Part of a small language model's weights: vocabulary 2159, 97M tokens.
Each number is 128 + 24 x the weight over its row's rms, rounded and kept within 0 to 255. Layers, rows and columns count from 0. Numbers have three digits each. The size before them is the row's rms in percent of the matrix's.

# layer 2 MLP down, 128x512, rms 0.0846, rows 82-127, columns 0-255
103:110127160099110041088135116137103119140123107090105148098125110133138097156097137171126152149118125140113142103116160044115162088089136130142155100086108147132139145116114129130090152144120155107132095099150140144124148132105133131141140097119104124101108124133165112125162138139127105161151110103130150092100141157141108089121131121133088131152152115094132137173112119127172193103113113129146129117122144151104106124118094192101112176132121100102100154081095104112083095105137140116117122162102126186152146120097100142096176126119109101135123102125130113185107111102141163106083117140120120136109121122186144107140135118148106115108086139097094133099156163115134117135104146110132136136108100099133111099094113130112104090163142115116130129172139158105168097117126130
092:132149155153109124109119082095120104131129118142143126165135115141131138102135100155117159125169117209080111126130116142146134149156119126118140133136150101118137147137164118123116098196159131167134161135154123111134124131136140109116167164122130097162122103119159140117160133132176138113158093093124114138135067109107099089070149132169119141137100114119107108124116093116127106110093145155152132169177143184130178131125143092075121106100108114121126147156122121101157144133116133116127125140157147176118131091179184145161131151113132125153146113131152137123157150158093125146131136129119095129115125102100137113099139124140122127159114121133146134132111158078128141098069172116127123123118126130121107116132085123169100112157147093110125120097147110115101134139161127
099:169126113130162126167128118158126176136119168128132102152114120091116123148132145128144121122122120104140162135130099091110096139146109122140101148145149126107142076156145183063102124060117112132117124119098107119151153152119169140109126174097156142116164083121077118139066125118120119141184114131155106097167123121136135143116101105158131123142106117136141123130149125117173108117135107099126121143145137173137128143124111152114124144146134124137199094120109108112145118158103123085186148121103184094116114124083154089128108117157131132135120143176133169128100154064096154112082125112129049128126177134156167112155134104117135131144129116108138167117126165125122106117126090180099131140152148090154139154076150132122122111125112127098138126182151151131140120107115155
097:134128171118132134134148157087105090125120118086120142099138109105107113129091076147124096139113111149103135077121122105097116125112129123121138121140140111113111152123115098156158118133128137127152118117092135157139121157138144105104093118088133068115127128108151118159108138140136112157121109132114159103105151108117143118134126106126113105105127099107161092144152166110117173108140124105104186165107102146117127124171148109111144121065106097096108177126140109126146140161153126150110117163151156172154186131158049115146178106140120111131116092112144119126128187110142153185154128067113141129112106108128113114155123139125125119114155110126177105149083083130101080151146143140090138110101119150088159142102192152130115093118124143140162112127106152095145098103098128
094:142101132099102120166100138077096093117106131152074128105129132123107160121128080139106121114087121119163153076112128147151125135128109095105119178106115126126145156143100145114138144094106089112111123166099110136133161120103145191122090085145134139149159149097076142133168093123115156099107086147130166122112115146147131101119098138143133100174082132110144121143123103137132119139137151134127181099130129109154158118159145130173105130127103136134126112110115142125101134146090155141126116116137134101137161121103144122142103134126105150120115144106129123122099177110127131133171136144136138115128127143126117147157137142117157194152105119161131144110151096152168150117145127111152137172104117143138146144100086101085139154113162168135148106093135094158104167138110146
093:149125110127118108157148103148079112197123115125134102156113127107086125147155146135132129144137153162144143130139131167134108135129062117140142107136133159156076083093138120158163113134165159170160138122148124116163137141115151095131136054085114118105154163120133133121114133126136125131076092112123094082136101131137165151157157107103114137126145105167081109144115128116140124134137124126197132161109106123151105130112139108153165097145171116142091138124104116089142138161141141133135109121147157143105106103128093145125142151139101125109147159161095143174121132118120120092129117104140125146144115109078136149160129089117110128161110155104089119135116131117101125177106167118102155125178151125128145116148084128183119151097166113129113126096114123116139148121090076
104:123129141139159120174164160126133146164132129123182134140109117131133092103123078116142118135099129129154082072112142121111151090130147132177146113131092137102140120131124130192113123143127187100136165094142137160082163118113118151100092166138132141117132102122151092134139164102156104161126175155130121120112160121153128108152152155124073133131127104125162155089124106125138125082096093109094108129126136150104118070135154163139135173125121091099153100140160120149164099135119170129138089163132117179135139127168142139143128100111144095111158181138130162090118128089128148152102105158158161115151086139152145132078154103097113119116136148101131099117167140133142114145138117188060121143124096132130151126147129134125157088145115123129121139119128144112118093093164139
099:110118073123096084149123110112122103093108147168153138092133147112122109121093150127117138126127151148161116063118124148120114143133122128104126093136104137149132118130140097115161102124132165109151133106097094121086073126094128125109100144095118101111126123105126127144128117149118102147139109135122121102168122141129105173106131104107096126171122107145139138164142115103135107125147107157125168102122144141142091119124103064166149133116102112129151122144152142139124162151152123135113112142149139091121134089100187152135107125159130100150159142127166079123173130085105128159099139122104110129110120116174111131131137114119115096137147125115190117137128153101088133161128111120122139113128127095083107121120177121113139151170098131160136067149174169118090110127146136
093:174110137131109131142116157155121106124111125092132143127151128158119116115136112139170172127131095118135147167131127163110113094114108137100107143121135143134159163100147198131090094136118140114130149119093164152133141137123136124148180113177141155141118168138131109114099134129097144166112159144111117132095141129086150112132134130139120130139147113102156129124096126089128079120133120130128126134179125104123145225095102138112185174141128143152147163105134165142140137184160135159108133147127160154101151145166127159115135118115121105128099114122124147121100165137158068105122115102113122131144110148149146101173132144133117188104133107147113106150117151150121113085104127099099110115110149148113147105061095177136122090128106134184121147157090111124101118114079159
104:126093102117147131139144143108125145121111119148112145104112153125172093127072158153145136166124157147119117126177160124093126139112183129124130139117114156155088129126171131145152147125111139123138114080206104137098137117120108144114165101182162157116123148113080095130209108103088092159108153149123141126151120112140119139140118117168103112152118124131153107113141106159139098108120092129153114151141144143114085123132143107129087158135119122132137133084141137123102158104136136128141121116162114114139130137097153165115107093120116078178158145127126126128119115118142105143183172106115173121136133133129133128091107154107094153167127161146107108121134157125120104150122116136132091140133107127134131167125142086121166141106162196109136182146081140088141082109142160
099:192123143138169126071139117101116117114132148123112113128132136129165126174129124150128117082131133109179135150124143141137121130124114137104109122129116106131121162143156134128122157137142142153156125132132120122123140163124119158118124159118170118134109141098126135136145166135127140142156130173149131133147140144144132126113134145099118111097092144135180117156138115136174131132150120126131124116127100105108151109109136152176187127101127133136093173194117123093097116097132179175101130173121117092165137158138136100134160132117163115119145171114139083142099094143173150146165137111140181138143106127179126156096122174099139087100115118124139143116088085169161141132163127131127114149140155161135116092158134121142141147139159152159118127133099106121153113157163152
099:110152135067137179179099144176093100168130116093128150148136144152143125122145112098133173132114131088141090102127144115145147156120127133133171091173136102128123102135148165138119079127139109161098125128140164151137101163180111105149097146102130123116141130100114143168136158090166093105112144146108149101135132114124154113142132116130125131123137129131117156145083169149175122123133133132120138121154168095129146115111108104150132124149087107137107154111145127077120114116163146130133137143098107151126142139146078127132169137138114130131143131153122130125120122107108130138108061115115120155154095112097073159154140153139131135122097129121094144110146134147108145133122090145107109106162127120114119106178133095142119146130096109124128049158146148127162129147146144
102:086104165148078213141100130159128144090150186112116117089163149111128148121153112112155124107139091099127142147179131130152140088129142123122118177141135116127138128156129096124132127104114107128132130145101075155114130128093146101154115116130124115149150124129110142121120164160125116145137157162139074150104130109121119109175127151124160144157110145143097116133142103133103091144075135165169133116119133139114144155144172166136127177163143139122131083182122211108127133105140141121144164122097128118115152140097117106135078142129130150104116142149120138137125103115089106126079154140108120156141158104124124144126132154136148155161140117142120176143113131114089145110159109101118129151121139114128091110089143167099147115133142091139146132134135105158097155174171138
102:119129116077120093098157116143107149142118108095120153124137117145111125094125128130168164116143115148144081112089156092107129134109128189134102121139116124124179135148091073145121106123114172135104140109131102123159109156155146124126113175135142183116143148110168114118102126151138129113126114108128182085140134135115144118135121141118134112093109133145131174156142149110095107111080131137096125151111077125126168120116116093133078128158123119121136097106150138141119109142106112092133169125107166135152155120140096111118187088104138108130127088135137150122147124121145127178105148111132176147128135126089151146137099093105144091140171135130179158092134163098154113119162117100165107091108140146118111125169142161136112133135132160106120109112164113125132130101128141
090:107106099068142083097125151132139174133131135127146110145165093122164125155137119148127132155112101176121070146151172171135140123124121121122123109147099104132131071136105159153119135163139128078164098107125121100148118133159126148097133154161132131108143086103151117093156181135142165134105113126179113124126171127125123080099143135090129132119106142119135113103139134113116135128149114142069114127081135077111122096094055113106137087160117101147125113118163088096175079136129166079119152154131111103079130131126140144095096133108095123113101108123099141093124150134073088158114117105134124103118153155114145082112126120113135081125132122100107124108115135141144125123112169154155132111149112158155121127147142132115164098167141088083096115130128113133174126120143098
085:093158087125140127131164146146170174163106192114125122153117119113177128127119113088145113103134126136124153138133175082136122135137162103112112101113089127149167079141119183107135150105139134084143138110123135078139162123091130157109081146100061167110121154114144120110159115113147128125144094146138176099159108130178100109137123106148134117157158112144078113097107087124125177140152121151116134125117130124177116109123134171105137132102118136101157119112148102123068160159102084089164125100108145172110122151130139158123143134155149122099142113130109123122131142131129142125138131149151085143112131135093173164138116162140148174140124145107125100126128133131103135140111106107104141183088066132193157120123154123117121102109128127081136140142118183117156132132147103
109:089141111138122105100129079120102101126119181086089124122150106144081122117119106145111116118147119139197142140104144131134129179126162103119142090139116119135110159123117142098120130099147127131129117135122133142125164141135113074126124131135134137116099139129155141140212130141119138165139154162109104102173122130171131084129144157152123112169172115109155147141143134088059135121183120114145138125116129133139134132124164140114073183100130135093132154163122111158111114108124134098138124149128156131103131110153156122139150139139079130134170072100134124099121119168108116139104165107134130133156145116134123106097130139108138099125126073161149138110131151146107145130154105128140117124149135095140132146131131110161143143168132161136143128171153088135129120125157119
113:107158133104169115132105162099123101114137086134112146158137122115101158139164101153078095098135135123115067103099104177182127116143108121134112122081168112127097116140149098136104127138177125136111088169111107125127134088148155109169110121167156121190094093137113179144118102138175148094114118133126120131130111134138113133117104109087162143119098146130120128102116100132145142176125172126141119141090139094114131140111133149131140105096091172143114135113112091112171142141137108105129106110155090133143141106142127159161141144131136175102101118115133134110126158106092089148138107150121170136070099116084110143134142163109143147171139130126138151111124149115115146124129123112112157130137115101137131090101095155149120091122096130103101115091157095165141160160135150
100:133100142153099137101119125162167117098146113138162123105130145138171158082134123089127092150104117114178092085121154187135148105151157149111128134092132138159097089136117139104091128148102125145165113147041139133114137119127161143136090144151105120113149156124142133084131123134095108104127197111119172149143137165117098132159141134148129146117098136130072132107113141133124143140124136140141129141144117101071132143146148124114142104154175149147129144113133124124139193135122161149123147102077110132097117155089133093133119136150128143133131115137093146129111118095140148109136107110130066150077126120134096135156130149136150139126139113135128112142140072128141126111163181160159131137149140085127131091076094093103141129138115120151106090123119137120128133137168076
096:136132114162157126135126151132191163178135109139119116152122147122109153110134142141137094134118127124170108104138154131145118133107116143127179106142169120126186171110117155107105176136133141144076162167105128171153125124162127147160068200105117141161130095111148153116137136113136140089120100170151131144149107129133125156118107167158149138137148120110162151091127148131105167142091162112157157146110156113111124135182155126138190181116119161134153091148139143171072128124095096143117123103161102122150122155129145123118109153140101156151117118101129113137104111129121119074113104116140111106167158132090142126142155162145104105099140151136160174156091094125135147141067130148126126163096113115114143128128159139148133174137056175135184143127098151132129144151078118
099:110138126109141066134135117141114104133125138156125143117132118162138139036162118136128103143109113134133130121114124080141144133108177125153124134093143136136109145142128152163129110160104113152103137129092095107145119165114127092119109117159121160152149149169153139155149140154118154108102163148138168166201137158165137113124115112120107154107103146181093120121108130181110162139120168157143092134141106098107144098115119135109058059163126156105124136143137160143114125173160123117117135125114128165134135077110117116116104151161183130132142157107132167144141106089108199091149105110125177156140137140105067120148109071161140106132117119101095113135114144162121151121184060106160113082121133169155114160116145098157140114174129128120125078090148143134143141146129123
096:115112133103160135118135076146157141133122086094119122141114151101105149164170138143139100125107116102130126056146132189135149120141158077161138138158138136107142121109080131171080135103117127127124137160156105133160090092132129145136103135113098133146164107128115161108161148131133124079111137146152167174117153122099108093099101174130131116129131124148102125116159168155090176157135142118145174158117112112132108139126101113120166093157115145120129123120135151177134149125120122138161105088095169128134111138145082121120084154101162144168126119141129146161137120108151129132071144143133146103124123151180104132121155146122151150068103097120105149133174110138103150109146129125148161098152119176126142111145129132134134131130153149134091114096132091125143149156070106
098:128174136110108110084124141077112091113121164127129124137117131135109137126103151091172133130131139106133117136120165131106156115115142096128156132149128106101108133130122151148122116141172151115122114127176149127134146119082127133150176169112098091121113112144156121113143137119111141119150101130121157110129113134109108152082168095125116087117168124140158080132136170131138157123132148137117076116170117111125140123085139145101118126081137117113141151142119111085113120093172145146116164145107105174140158140131084131123120126139091141135124055106122121116124128154134084101127144132137168137113139163188105097147119108123090128175127156114147123140126133146090093139150108132150113140174177165091106133082164098152146125151142124138145131186166086123163111104149152
127:143073115115133114126140124083090095131102152139127114095096122135158090130103153099124131141137149143096155130125136111098140121084113120132126118114074167192112108121124104140106158096067132092124091093124142076123135141107093118094124103107087101088143185119151096096098125096071094134146111129159129115117119110124125108114127179144102098134181107119112098124121105104125142097162082112178115104093137115126116087113134144140127124168097107116110145101123148135111186098138121168182107124134123143108137128129129132087136090128111090128118101149103103147122096143150099120142100120108103133150135126114123113118117103092119116130125132084124081124140134123133099159110129109102101144153122148122106089112114128123155136139164121143155142131098118098146108090116118
107:103118181127129131192094138148130194124123180120122161148117139110120086130088159172146068085121111122084131112154142098080116164121123118106099181134122156108160158101119077087155145123122159111100135090150122174096144134133112125107114148110162159123131128127113088107138096105118130108122131120111115110134137107161169089113120115133127125128128115109147156158141165135184126095106104102123138088094135125151132135133126127133100168144108095126165147118111153110113136153144135108121139112105143138143141141093143102113167108133135101098102164128125105155144131126133109116142162123147138107110121085129139115150124113140110103114121140130110131137113138098145089095076149137092132120146159115131092088161142126109089116141134133103158149139116125107088107101093130
092:114119180169158158092126163099096127116132142109138100100126140141137149137148128126101056077109092128098151129126126158144146107117160073148117101090105097121138147147114188150139160144129140075119114139135155127110120132095145163126123113171130113125132100103115132127150105158109149122147123090161111140121129149156054150143112116128096124132140126099107080111145146091117109130119139148108134113107144119142074083140106130057168124062141137100112104139113126086145080096112137119136123112108117143141098136153131152129163134132076130077117118149114110111108144115056139119155137139102131136097144107106140118113113119110128137164122164173156129142135122087135131130161124112102124118117093107155156109088161132092140152098115122108128160129137145146091144140139132
087:104133121157162169147142171133106133133123105120149138143127152166170131144147134113116151106140133105134116106056136134119126100136166111101125136118159130139136134121078106089132130126134145161122175133092154105176150154136150138159091141126135131136150155097178132117132116119106125135144132105130155106150133151166142099195106101090143124128134132146099108146123123123117175134102134086140187128124134126109107115101142144069100107128119118144136140136131166117144108140095122147114097140137093123091110130105112102145136142136132129154162154135110132146166151167147144127120156156131168117141125131170115140084153097145130135150133110154124131105136114148110137090123134171146110135186130128143145169098146148153126157149120168146115109123078118133143133101132120
098:142093143160127134125112094119118078124128151147110136098110138122169140111137154078104096108103145148098103151083149138129171123113134126121133119105095152144132093137124150112122119110092132135122186142110123161158151145121123137125127152074089164094099128145093142129113115101116096103137124101138137132087118118156138157099150165123132131117159111085081126107123145092131168137113115120148106103148111129089189189118118167185139126124099126119103144141146181141105126128150114131127135100136128169146115119093117149138098116121095138097130115132172105159155155080106146092131153125143160112119123140161099116102130099135163172114099154126066126158124121123163142110135167097112138146154105124144130083100146132120144079173139133127100112131142086125146151125124112
091:124103155113091148106141154095173151125107125114123138103137126144147120107113092107132145136104097112080150175156166141115151129123106122114183150179090119137140126138096152085100154140124098085148127114175142108117117142108104107120139145140100112114127165112132108132114195140131132100164160129122082145107142075164116111146120134155118124133124129134116133165122175106202143117115109148113135128128110162131130110068138150186108142117079108112135125147124136132127128142168103134121119096110153143102106132128092108118136108104118123077078139129162101091123113119147113127112110127127094128148140080138119154109102115138116155100121130119132108108108156051091118118121161153108117130172147118112092105146108132081171111113142137130115111164088125125156118106114117
086:154132134088081088077142134078078158102128085146156105125104138126140135128111089140106125116129147138129157146143138088123097073124152127139136122136129107132154158138144107106146137095112128138120108156149133126116099107128119128134098142119108144123071128162141129132084147163139119100125076123088127145100121087150102132161129170092124140129137114115121108159114104132146146111154147116098126118119114097118114091107092118158116114142158138120118133091088124140096150135122047172139086117120086132146135106117112153096141144102069125085094044094115106122142180164170139152130136104148148131172107128139131111084125143126153104132114128094070105157085092099136154159115146126141118130102178122094152124154096131149106122126143118104132133108126084120135135122125139
097:151169085152135133110132093128109106109109160152109130132122119099178122097113145118133163142150103165190122143091117133143154140139084177145135126110185136127113072090173160108156138123138125188135145141127132139125125144146101140139135148165151137169125137160137133113126092130184120132095091113106141137159146131090121130147116148076105108071147121152093158106154160152158095118144156118167099114094137132102141114088150094122156094145120152107093131137099105158132119136123109143129140129123125165109097119128126118096143147141110124102151144120150158126157150127123106157175097123076181106142108124151120099098130109113128135150130164094134127129152131144161154142122173160146115096147102149161163144117154120189083137082156138174120122126132124119101129156172100
106:127103160126156117153162116175117113129130146118155098095095135139145099085122133114156155143127142138133069082136121104096154157096104165124128111146120141138125110148117131152138107149092167123113093105116153106134121119105099127141135104106101127128132133121139094116112120153099120119135108102088145106100083164119111175171122119093123116065154122131114150109150129172182171108141118115141141105097159108137102168125151167101110124126162121111107144112115155125102076126123142124167140091111102120137094115124105114117136093135097096059087165116132097158127140133125146146110089112106144161132127130107116086122096115128133129172086129124168107097122148127165120115096107110138117128151118120147120138121114114119121159061152076130106108133156117098172101104154146
105:153122145153141153142176114140128094174111169135137094135121142136124108137118120121108164155112138106105136165115094143122092138136135162155148074136077151155155142144116167112154104134134122088156122096133131124144110118136099137065154139127106088115115120134165134091142112120154140160200133136110116129129132123096134105119174115107079133154115104140148157121137125096119143114228112169103156159143126138173093153173148129090117122101143122130123124151122111144101084082106107126124100128167123161121115126151120130141128124110112112151135138138165095135125099158150150165180098146113161134129128149150126101117121112111103108089169179086153099146146158155143126125097109146065125117130120131114166118136151093114136141093110110157135151139107092113152113144168124
112:106114085115142142144122153156079120119141079170135113117135148077125137107155100153094151130108114126095114113188078107137121107122129147118094125156139122135123122142121095123114124102117141151131106152122112149152144096141166104132128117119132123138130121122085162096129104156139124105156144133152131128131119116089134135147118143113125139122073136096130138184127136069150122135135128170159102145122104088094149158135103111119168105173103138146184170125148114148149125148137097110120133124146140109127095146111203118133111148100140156157086154151127151143155131148112157137100112129102126148097108099122102166117115150113111102140135121166188140133099099113131155135155151123117140117135068154123131123118076081096155076118152101092114098077107095140155137169135142
100:113120108173159130085123075119140118065126113144127119123138153141148142155128173143118127152132116141155102060126129118136099119140063080113163094063147140128104131138127138111128123131143151144127134151156118160085174105082129161124161124163118117143103145110126152111123135157115142140136088128122128107212094180173148102111135102140143130133142166116116080115127077118115121163143123133134074148130135141115115086140062127148175110122144172115154135154141146129087117123146137134135177154157113113157100133138157135133102138115168139123138167154102055143148174178141139140117114159153144137108108129174128162134134147135142112151136124159103154115130145105125144090095118126112144148056132093137135142113110128111116126152167131127089120121133124143149138143174144
097:150118083179147134170104111087122122100138165115136097149096146112124124149110116138139134092166117112102138146103112084135189095141100153115143121133092111157105105132154172125140098114154191100152118108144142166135121130159106074128156083110161058116103161125166121145153137077144131154133131119129104139083133124144091105126127135119127129055146141121107138120142069115148138107119102109132159108174115144147117163149124102107176128121090124143096166174138137113113146107165144131126091124107097100107126129109100137135157109078099120136135107141133068108131160148168156168205113132144119126147095118085115096126148096127122068112109123151109122126118132134139123149078154116090114111093109101145128115132197101088158126124139132130136175120091149134117106115120143
097:102136148137093131147134147138126214077133086137135137134124122124095130164127160122114143123156137099076062109161163118121147055155129136112120123100097137128131112131180104135096103144116110114101159144071135144128125183137139102106104134071127160099125114102111129135157134110126100122147140120159139125097143100067126098123135136147152136104146134127112150168046121129110100141103117170113115126133150087114175125128128081136109111111128150110146109137157133140167127133138168100108129121145131132131132116086162111128142119066113135097090090129124148140133100125095113091116103130151105155151121134115155178127120190109075087139092113145114131139090116077125130118126122166136128129084104121170108116136058127142164106109138126101106105128129134128099147155150116
101:162124150167114146148100155166173131145132185135123140157157170139103156133165119134133149138144133134142104105125088159161115138155141140086119119137134154102140148115156137138086147094123126141153150173138095159145131145167105088135109147073110103132150135124102130145116090160137116134136131127141101151141159123110169111146133143104136123111169127146103142159093169145131099156055159133104112144123138127154154178156170126156161143141151143120093093122137163138097199125098148162099133129134126077143137142099109098138105144150172161098142146165125129109134124098160151060138143138094144115123132111110098093166127159147136144095134168190181146119106117146137155092140109099157145149126154125168166120138146102108131142124132129146088084131133144147101143152100108
098:122108157091147110163139113145145107068108109136114135151122125128090103106116149152115089121111118120139106119123141133102131137077113079114147094094123081113098123090129076124143100132107148128112127098125112126134164157078112066137150129104177107157134101125115103127158164101131135156119151124125123133139161109155146124106140156089147123104137127138121084153113122103153149112114108157087100111107137159102134150104117131157124116134136118063137116158143104129127157154140125110134083146104162172086143120142101139119130127092139113149123167116144120110137141136112160137142155098129125107156131100092128111144123160170097128131143131111155094139087144119143108160149093164120111091145091150154154116091151155100149116133107172089125122124092178087131094110100101
088:095173133087117056133163103167115115175140140117126121155132132169112147135166124130114123160151155163106146133150100098165089122135150150137123184127158073119121117104097132114084095107152171133113131159102136111095133122131122104154143149126133121149115092165150155105106082074168158142147118100106084160153126115160135160135126130133147145089149141120127142140185155111135114154124148085129131152158123160140128130111165133136132151104131132139154150135101106166140090116144135116129140121154134112125113160131091132147135160145152157135121126108106108130135103085118139133148117166106092151140117156102127144115147150159145121140093089095132135152137149128119155133095092137149117104128122099119139163154120132167086140096097130138148108143141135143105158182125156
108:078124132127152092143123123155124135074160155110147140143140154113127164149159114092148145131139121102096157141111125100153108094126126147109100120119115086108084108115140118112135098124120093091105134165131178129127130116149139102140120115121184138103133111128106168108117123121141158146071127158163154125135069169133104156118137159132161137097130135159073153104151090141134107140125162136157120112150136067102139104136134154158147143102152130146128101106128115138108085112119122054139145103121113122110102136106146127126174137138149163109152113142126128136117115160062150137150145130140147096123126131138132138164138167134151184105182138170151156097135129141144140150090126105155134132114113120159131112094134154112145118105132130073113168129152180162093165158149126
087:136149106142137112118119106116168179140148145139124111138124120146113132118117116196161132132131109133116152099108124129125128161152086132122058136143145138128151110123114096156135116143167154173097103130118122100137136111136129098117125101155127101148137129116118142152104130174140123110146105126129124148116139118117145153093098168120143103135164144130124138117160081135130102104150136136170166149155139123136112116148151146109085158116174141127123110113124143111146145152158130165124125122129120103143127131133106164111175118107165127112120102092143144168116092109144148160177140105116141150120094108101085141093123160083131164185136143165134132125135112163162122131147126089118142136135183126121133184138178110173151149118131133132113166110107148129091146153149111
098:151118071101133110144153110088088136141117136142107137101109134108139104148098101103142158126143162133126123149117119158114167127141090117120097115113095112154129145122125138142167125125123126107139115116129149098115118096115141147071140113117118121134127139154153111105127160146118137130133143148120096135065156122096166159141136109129083138174138142109154108195127104155134132094193144112100161099170108123148121122146119132114084144153137106104152159114136073127152142162152115138138143129115159133096119115093129134115140120134108100114106131100137171113124110136109151138160140092163151141109091137137143154107110095142121122169109170140164096099078112129144111111148170120149100099110169145119125131157145079095120136180154186104081143134158162101137106092162115
099:106130133125149101114122080141159095131105095129141124125126155123132121133144075145044092122149107089132077102114158132149122135111126141130135092143154115170120128112125104121148128098122156152135135151112141134098118144136150130097149140141128148139121150152121138167172151119159125144108116129131122124109117118125118103145109106053109136124113136181155157117162170100126118117127146161109117124159121083124102101106121087109102115122193127130153155131121112132130133148138125087135121186135129149125125148143123149144111139167130141135093077174161158109135152114100111144095128144136209114081138142198128128160109139150088118108166128112100119129150146130115144094154071158100104086166105100087108167156122137112137122134084118070080111120115133127165134143123128
101:136120131121137171171132154098102140141101108118141127094115131152128110098109106129134137113140144128116116077100122108109111150141166105149136181147129154129104140094145143158143122139123111071114139088153121131124120121118123160128159130155132127106114129092160082130115124133073099131153116143139152153085152123152139137112105124137147123136104117138155122109159191149125141102132096077090147159118163112130136112188133155122127166117141129108136144116135117134129125165143118131061092142134168139121118148148106126135130094126156108173166132072108124135112105097193112103150148123138133121119102135098156131154123114116136134135107117176144116124144139135100107148125181119082126149090100156119107079160122149134128123164134123156172123076154142118125098109139080
085:120122131173124145187143095143071133143120145120126115106137109134095121105119104121149138121109142176137157123150135047135196130161140109151117146113100107134120104128113150103158144075112140082137129127130125136094092091152077115150127088124083130104170157123124134110109137088124115118086058129162099143138142136158088074134132139096081125157102131070144167150108096116083114142141135104126141131104131138147096124177144134107097152144110085149077132151121132137115117167109137131151145129111182097152092132085156104126097142135123127186120131119181132124142162138130126136073132072146148110097123070088122093126158134105112138158060127133087121099117120125118132079122121087131142104104077099118111118136180089101118174107152102108105124118169152143132126114132152